From a checkpoint of a small transformer trained on Wikipedia.
Training: a variant of Muon for these matrices, 123M tokens, 6473 steps.
Each number is 128 + 32 x the weight over its row's rms, rounded and kept within 0 to 255. Layers, rows and columns count from 0. Numbers have three digits each. The size before them is the row's rms in percent of the matrix's.

# up: layer 3 MLP up, 192x64, rms 0.272, rows 14-60, columns 0-63
# down: layer 3 MLP down (transposed), 192x64, rms 0.147, rows 14-59, columns 0-63
up14 070:075205111116172124080242172139083103095127126122145120101167137144160121132114119185137143164142135183154151032124143162109150165131130174088134153122144151144128112127141120106137128111123117
down14 091:086074125152153183086140145122153130108135130085116130094117084090117180156121109067099194115135162133119126090125075166091092142158155158105135181096118158164125115138182089113111223110130124
up15 111:068134153147127110213096158184117119107127165118136077145169129162172128122154137163151139101181110140160186153131131163093188092062125133072156127128084131106166099084129078169122120117138121
down15 161:069111146104139098255126099139116111127123150106103028125088143170115159142132103124115141113111148143161150114132094142074144112143117128168126139112158195128170121077132143174113168121127155
up16 153:149141131122084117089158090169098151178084066121151144147181146182112141094172158160144111108106111149174100185102104125160122154121070105135148143079157073079110115109167116115127047108136105
down16 047:103090153126143107078117150054065150106111138135087109131153060124097119116092104122127155134134114086117094166129140109148119059159119157177114131158143143187151194109042120097130096157169123
up17 109:099114141111134131101124160199115103149085094117138128153131114132138164153117151091170150164145115145102106110118128184081143119076094176161154158067160076073154142119094089139124088035127075
down17 105:048142118139113098165127130176079124140135120137095083184072117122089147151107172120125185060173157109097129073098110137099132141096122154143121116118159143088198130161082128100127120056135128
up18 098:173127141130080110107113129154109081124096095168140111150203103218136069188105171164149157123108131128117086117129073152180129143125122083108080143137137126175180172170138128157137124101094119
down18 121:133089144131103115133118088116174128082147113079087104134094119130136161133083135129108195118125163103113092115146090137152067198109150148063070126067151161154180161146098107112173170124160082
up19 094:119116117117127098097118141159096169135129156083155045132139100089121094134095126191112067120160094163128120078140132121135162079058172098075121157089118088146113123170095175109068118091122152
down19 084:102143128138130210119131135101197129136158105150108156157155084119117176089152141085122147077147162114194152101088101090113061154125112160159138093158102175157122131146179117118199154139163159
up20 102:130081145111166116109087166162161100101142083119082158154135133144136144124105124153172086098178144126188154128153127135154157154165103085118122082165092090211122113112151121069101094143053082
down20 091:093174104157145093141121103126162112155150140139114113089112155124136105061150140140175072138091106103073084125148092087132080144079161127103156116090036134078198089116078135155135121148145119
up21 102:127068112138088157104093092102064143129075177105097159113153181163101128138125129124142153173132082137118153118193138089146138191177091135180123124103155083126080093105087119124173148147109078
down21 100:163133119102126140117119123100124109128143133131111150167115133142169182153154126103137141186182131060098116130067140122150057151103188194107120084139156095075175099130138135065120204101152137
up22 147:149133107126134123081122109117118090161078132184168139104169123100150109135105148117117100081088132197184141197139161118151144139126042100137166142116112113064133093146110092150151052155098102
down22 034:120150135145121128146131145117177119074137130080091102104125079156148189152201174095152175159132138084105116126151122099096112128149156182153167218065159153121115152137128069076105127143128124
up23 058:103104095089092121122077128117120191141114187139161137128081185131151062161130145171166117086083123165112141106124126183090107055108146082134166103146166108091098121130157113131189161119162104
down23 091:092104147080143189099151155107179109094164138117107113107095071123099159144104126064100201130138161109119125102120101141104047153168133188134122172119146171162144154131164153098132183115149092
up24 108:136134098106079091113155200117082134134097107125126178188134142156102106101074081107150163105114059159070158095123085091156144148119114113116103140089170066107157126126110090151149095148135185
down24 117:122105123064153128169124187165122160114113107084155126125115159137137149199098116096117123241127115143047129113144141154109145128094162154172153110156122099124134111158078186094100109107137156
up25 152:137131105170122136070104118158115152157120116144100113137116195126150085151178131130135120163108103172162141153136070094127140094095053101142159148134132086080132090139138148115126000158137126
down25 016:131148162090109114095154128094155131156125163103165150092174179219089121105113152164186141096170085087134054141139135170108117147153208166125106163157130120128137130129094136167143145157120170
up26 109:141068157110110156130121142203125109139097115141108091107107138178088128123082138141161133138136069202160135127157118206108159079090085114105137164131118103151127143102173154212138157158105099
down26 093:099106165155100168165176117091161125173178105118060120106121096149081132128143112172124108109165148101164164132045099094095115137138166147121146123089146174080205083109126179145108103135118138
up27 066:149131055157138111153069145116116059102131110095120075134110124095147088149090115122137166048087110132176110164110132079135096071060175169143138128111098132161104137102130076114128128122122080
down27 138:102123102095133098184170129109122061134138112106110135120074111101131153148093132103125175152168166081097139116139104185086110128107227167123138166116099149175125138120115105066140198115158162
up28 096:100142103112155151083191104171101104178113144106153147099158089133133090164164164108133161172161119172115154148138104128117190140148119132167134124140167147113154057122086067191179145110180168
down28 168:078122091125050162161115113127099164141079158080138146111167121092095138148156108081099122130123157189148144109122097145062101135140125163042093155122139147161147080159138141166130204133129142
up29 125:181119125083172115138097158086141133143105089135160122138120135172118107153126098132124118146062137192112134155131106128168139110123098000111055159145138149125122095163152133149137141160107084
down29 098:115139184147140133113178134065143135116132145128095097174136171072146144058149104126125170189184156118161129139150112065116068128171146122122127139127125216140084074102120163142146107144159127
up30 064:102147126107196147079105150079161122096133155119177160076178122121122138073158149121152141112108100142140130082122148170116110170126136089130072091139196083157156117155140058124084073118083150
down30 090:077115129097165165089142155101178107079173132109119144094098037111104188172133102095120188123134146109093122078101086159087067151138151140116121173145120160174152164136156131108134143161151107
up31 126:177135070150110149037148087155133119217137099174144109144162138107117100121157151121142109121139108182118149146128125150147207138117065087104187153110067145104161132152137141129136092109131114
down31 045:161125121160091174072122095112106165121055142128081099158117111154084157127072131129110154115216099114143068116143108157120050135128185201162115111156135114129128123142165148143104149117123155
up32 115:161105141184140054128109117154127117095129138105087102129199153118114172149147141128128116124189137167152139189140121147128120059137153132124180124136051119170100127087131136140093074104127044
down32 166:138138123124165105215158120164123131114096126089113136116086094117073161162148088122121172190163140127072180103099098165117096123138138142117160096148143097166163162120148156144154120178224114
up33 109:025156124118111117103113167099062106151071128120090150114163119102073113146134158107153162135131115093192167124150110118127173144180135142211130134117121102111125130107074070117143092128134160
down33 180:083115131127123067157146150135145119167164148119157103130047096088079176195122111153105211125117153125136143107133098158163075130119139100180145125078135147119189082116128112125162144174170126
up34 092:193096156092093143148193086124090091113159132141108132184115096147155086138067165167118110137102115099103083152139125089173169155138129144179099133140138092108056120152116121061104081106138146
down34 078:152110130155151114107149163092148079147146110122106159154153064120117148155126082081131150110140111117052154073094150140053036117119130139104106119178191166093114187141134115117157139136151143
up35 072:154080167127122144113086127086098133102140136103159156141203116162174155130133113141188137159159060088134200105159095141094158081161129133148096082133157125090081156132107132176108103100177087
down35 093:051112139119155140085162138088184113095142164126104124132075075089089146151067113113105212122139195122114123103119111152079097101152092145100130135125134163131136143138206124090134174154141125
up36 113:104161061086136130067073127050079131167107091142092180126096113124137098082127108156148167133081116112130165125093100111177151158161113137148122167152116087138135078146109115067144157146110178
down36 139:100129113131134174146140131061077110070094152147094171147099093100093165124088149127107177157139133141104165138101113163077112128188140165144173130103171128154192128143106139149085201169145173
up37 109:128117158130110103135125200130183067083132090160067138145172127155115123094143129122180098078149098160192120156094093101123118114104090137094129070168087067154108138177150183131134139118097114
down37 107:145141143097153128118132175122165162155162161122126097169090170107202129153145120085039185120153103063172128063151167106111124107127173127141101191102150112133158165134103096110164119111114131
up38 104:086148124080164100110147156126072081125153168155161125169151072130109102153179133139135233137124088112082104110117165136108170156145059069152126159116134154093137150094100147089116110110146142
down38 114:145179152080145130224141129157154131119083126097135134109118128030162129150125147125129206147118153097122094129141047171148090137083118100135146134143159160106136133176149118100128118118181154
up39 124:093098128131184131124059136102117121156116101147164106107145088192125092148171171122135195100183118117129155154142104154176144166159072093142155175166097167123148075079095123101143097154160103
down39 126:103108134095178087152144129116178118111207070173103101178153105133123144127143175105096133154134132087121095146156114135154095156120195157189138094208106094094139116116154177155102128110152169
up40 113:162087106039098186101089132190130083167137195138121140097172102119140156115083133115116160148102105167165165077154144113123168124144133090134135067093133129103104074078133133153117089140123118
down40 092:111117113074141092178138132098157082122118172155155161120075138138132067155127146130105141079131132091108135106112129144156066069116174143099107163148147189130146148240140129103142181160126121
up41 103:152141047148125108134185161087101107119153103121112148157148114092145126131111131107095140054140108101065111151144077134168083134168084103133159098124154123177076050095158089133135107119086093
down41 151:096128114107103140210175139087053112092114092109124157148124077124115180165111152120083143161129184089094156138110115169130132128172180115091163153129132135164114119111155174069118182133091167
up42 108:165157088096173136077148179136137157125115106168169169175116159202158111148094135150074111124162125109153102155135109108160112116141136078113099099133142113135121116130138105127092090154205227
down42 100:089104156100145074145158152130179121042154131154101150123116139152147144123066100131183152188137179113109209070101113143123092106167124117138154107105130157165157149138096080141153146137163169
up43 112:069123124189117084153097165180143088110088094115077121159154167103105132170135123153189111108182087144145127140170088161132211089101080167111114100113120123170127122142096137087159100136126156
down43 100:149064134124131115109132191129127210074117129130103105147168093099121127162106131089152106152154154125122154109093152102078160088157152166124058177175133198082103105119160138169123138107138179
up44 062:091132053152093102162090145124155112123149078152116155166128140084169136156145101117137122056163097180120113133160167086135136074091161107123133104158164117181171154075117139126045109113096123
down44 080:109108129103149188079140110090185136129150140123057108141121064123093110143096088092085150132130137083082128069099108111106128141118097170133126135108152175184129164187133095060140128185154110
up45 097:130129117161091122126150128142123098111112134101136088140181149142107154103132174134129146126136133158168117130159165160097140059088198081149147147150090143155086121099185123235074105116172073
down45 159:135118171119107177162181108088138106117106137134138163137115108095094165122120090143131134149203127134118151093096131088119143101157193134164067148159121162123136096116228069155121130154195156
up46 169:122164115116101135103089166143125161176146082178157170113130158063129101081143139192136085103149125154145164161200120151116145103153126145167134152055123101118066154141173158115119101092184126
down46 033:133073091124122182083125126123192154097139177105177150173101143139113121163101119159145196126121135163131117134109104106160102150145217167154116223140143136199146119128145153129132127157109117
up47 093:071116149132116119144117083108080094179108148157086170117165128157112101132128137133104171164161162123188179135132121163110194135165084119112177125157064114174139061071087164110100109143133118
down47 177:079127128115227131116169094122143145125160166121080145155123115140119145176124127108114215150172185118130115109119098133068112124136185178145122105157072102115091131109136138116152101158203122
up48 153:132147136128064117086167101181095131187114104139185124131150099126150091114124096136138093156085121176137169158089133161172181140150088107130155136115105068120180095079067097144137065120108159
down48 018:179115150107090109130109156102071150123162219140133151140101114132183149150135156189171140096117072073185163108145092151069141115151127125104180111116107151133091166117091140107111154103143077
up49 060:124120119150091118197109177149026159103117053118110083107096146119133142164121136148125171164150064120156124115151107101101140156165135088165153093185099094104155112116125179100147118082128136
down49 083:085102111104167174106147148066172117109142137102131153116092120118079149188129104092093148110132127076092151096091078134126090148098094164134160163073172146196141161128114100077162182165116108
up50 118:160179092138096086178174155170120086128164158166135128150126136110159088127098128143152206154123118124163091112144133173097152135077147142073143114101136107076083104118138154156042158089120170
down50 094:091136157163160126101158162171138181129115160116077113119109194108128120204139121069144175098167155123131156048105116112085085109165145165105144107115162199136122096148122140104121169086113137
up51 120:112122081090085113108163136099115089170163110171106156132123097135120098098110125062150151104097103093136115121134167087095167141084059127118077141101163168121084084142097166106222153138100132
down51 122:084154133123153105114114153109118092141136079146128072142127081111089192103100133077128218120133152108095125089100130150058147154116177127095144110093131160159106141169123175145207150154163155
up52 098:108135142111121102158145132147097158172112123075098150163139131142158133056166096136104148086143089164075102156154179088132137091085113081157117116152118102157087133131122192174224131110080118
down52 101:117130166116126104136111158103197140162173155162110143166101122170125207182162128058140158164189119120148094109116077099087095121195127137137180114138136149128103138177156133124068144125155150
up53 061:116164153168081129139145095102116112166142115128179153193195138129104073160148113195139149154164158110131098126084143117153156115140192154140091146163185077114111094111149157120078138111127056
down53 095:070109152121158180067161132095164104108149160109108166115112101112069143171108106071096186143163138094119104089108090120076051154154108170143097142112153153183110128151161134100109157138117095
up54 113:200158104102157206104136108112113122154041087072108167120177090119148082152159096124157134154099125137083136135122108113166107108133074127164123128111165098147084108107104140105169159113070155
down54 092:140137134091169120128149117163150187092121191113084173128075111167173159135085142169083172127187081103091155150137102129128092121125150152099139157129140157184107076173134110065087158159138154
up55 077:098090132141144131165168084164164106135121058120103147165160143129122138164158161145203108158130116117119141077126189114183172098151097147203154148129143108180049123135132136159108095098147154
down55 101:082080121093112149068150122103140127099163168104148091121095156104146071127102130139068149117142142127143111127111070105079135165144119175092103045057126144165144129132173103083110136164131068
up56 092:143134083143123104179193139138111097116174113106132186100192164120155134119158108100122122056123193083144109158160135143152115087129075125165150159102109142168141097130120083134109100121171044
down56 118:084101137116126146145132127099160113137109111074108091163133111125149150123164106095134142103062217058074119077149096158103117145124143152125101115108137181158168141134121095097140207183179144
up57 092:128141185175159107068092144100157122141114096146128115136108140160100067135097163142164136145147134147128143120149146151147144079153096176102153186212105151114074094140116196127149142130056179
down57 067:104104086127132163123117171126160094146105139151125118083054141137167115171174089124059183124155126132070133086116122140128055147117101123070119140093129138140146172138164126062175178165101145
up58 074:041126158108159142151115148120137061175156081153180161110092157105153154094164139182164112136183109084112091159079181102127098114117110100125100068093134114143147072106132140105158155123127144
down58 072:079088145133180186052140126075132136148146152124059139142056117137108160119073138088100115156136154079083124095103140118114094145152081162123141175101142118146186167135126133094175169113122141
up59 072:063167147193165192090110151103102087172123123106136125180170117111158139073128086084147108068151086158060110104158160145156120133135126088133138090120166141115131154148135122141193123157104162
down59 084:075120079136207165124154167120160101134150176115115110185111075099135132168119102098106175146166131088036097098130118149092062120150110141130136157139149152168109149184140121099145170142130126
up60 094:121119080171124112139165225137104109102167144131179160161130153145144118140064079101116146024164108143124124165142099102084117132087113140128116105090166109100079083142148141154146122155160111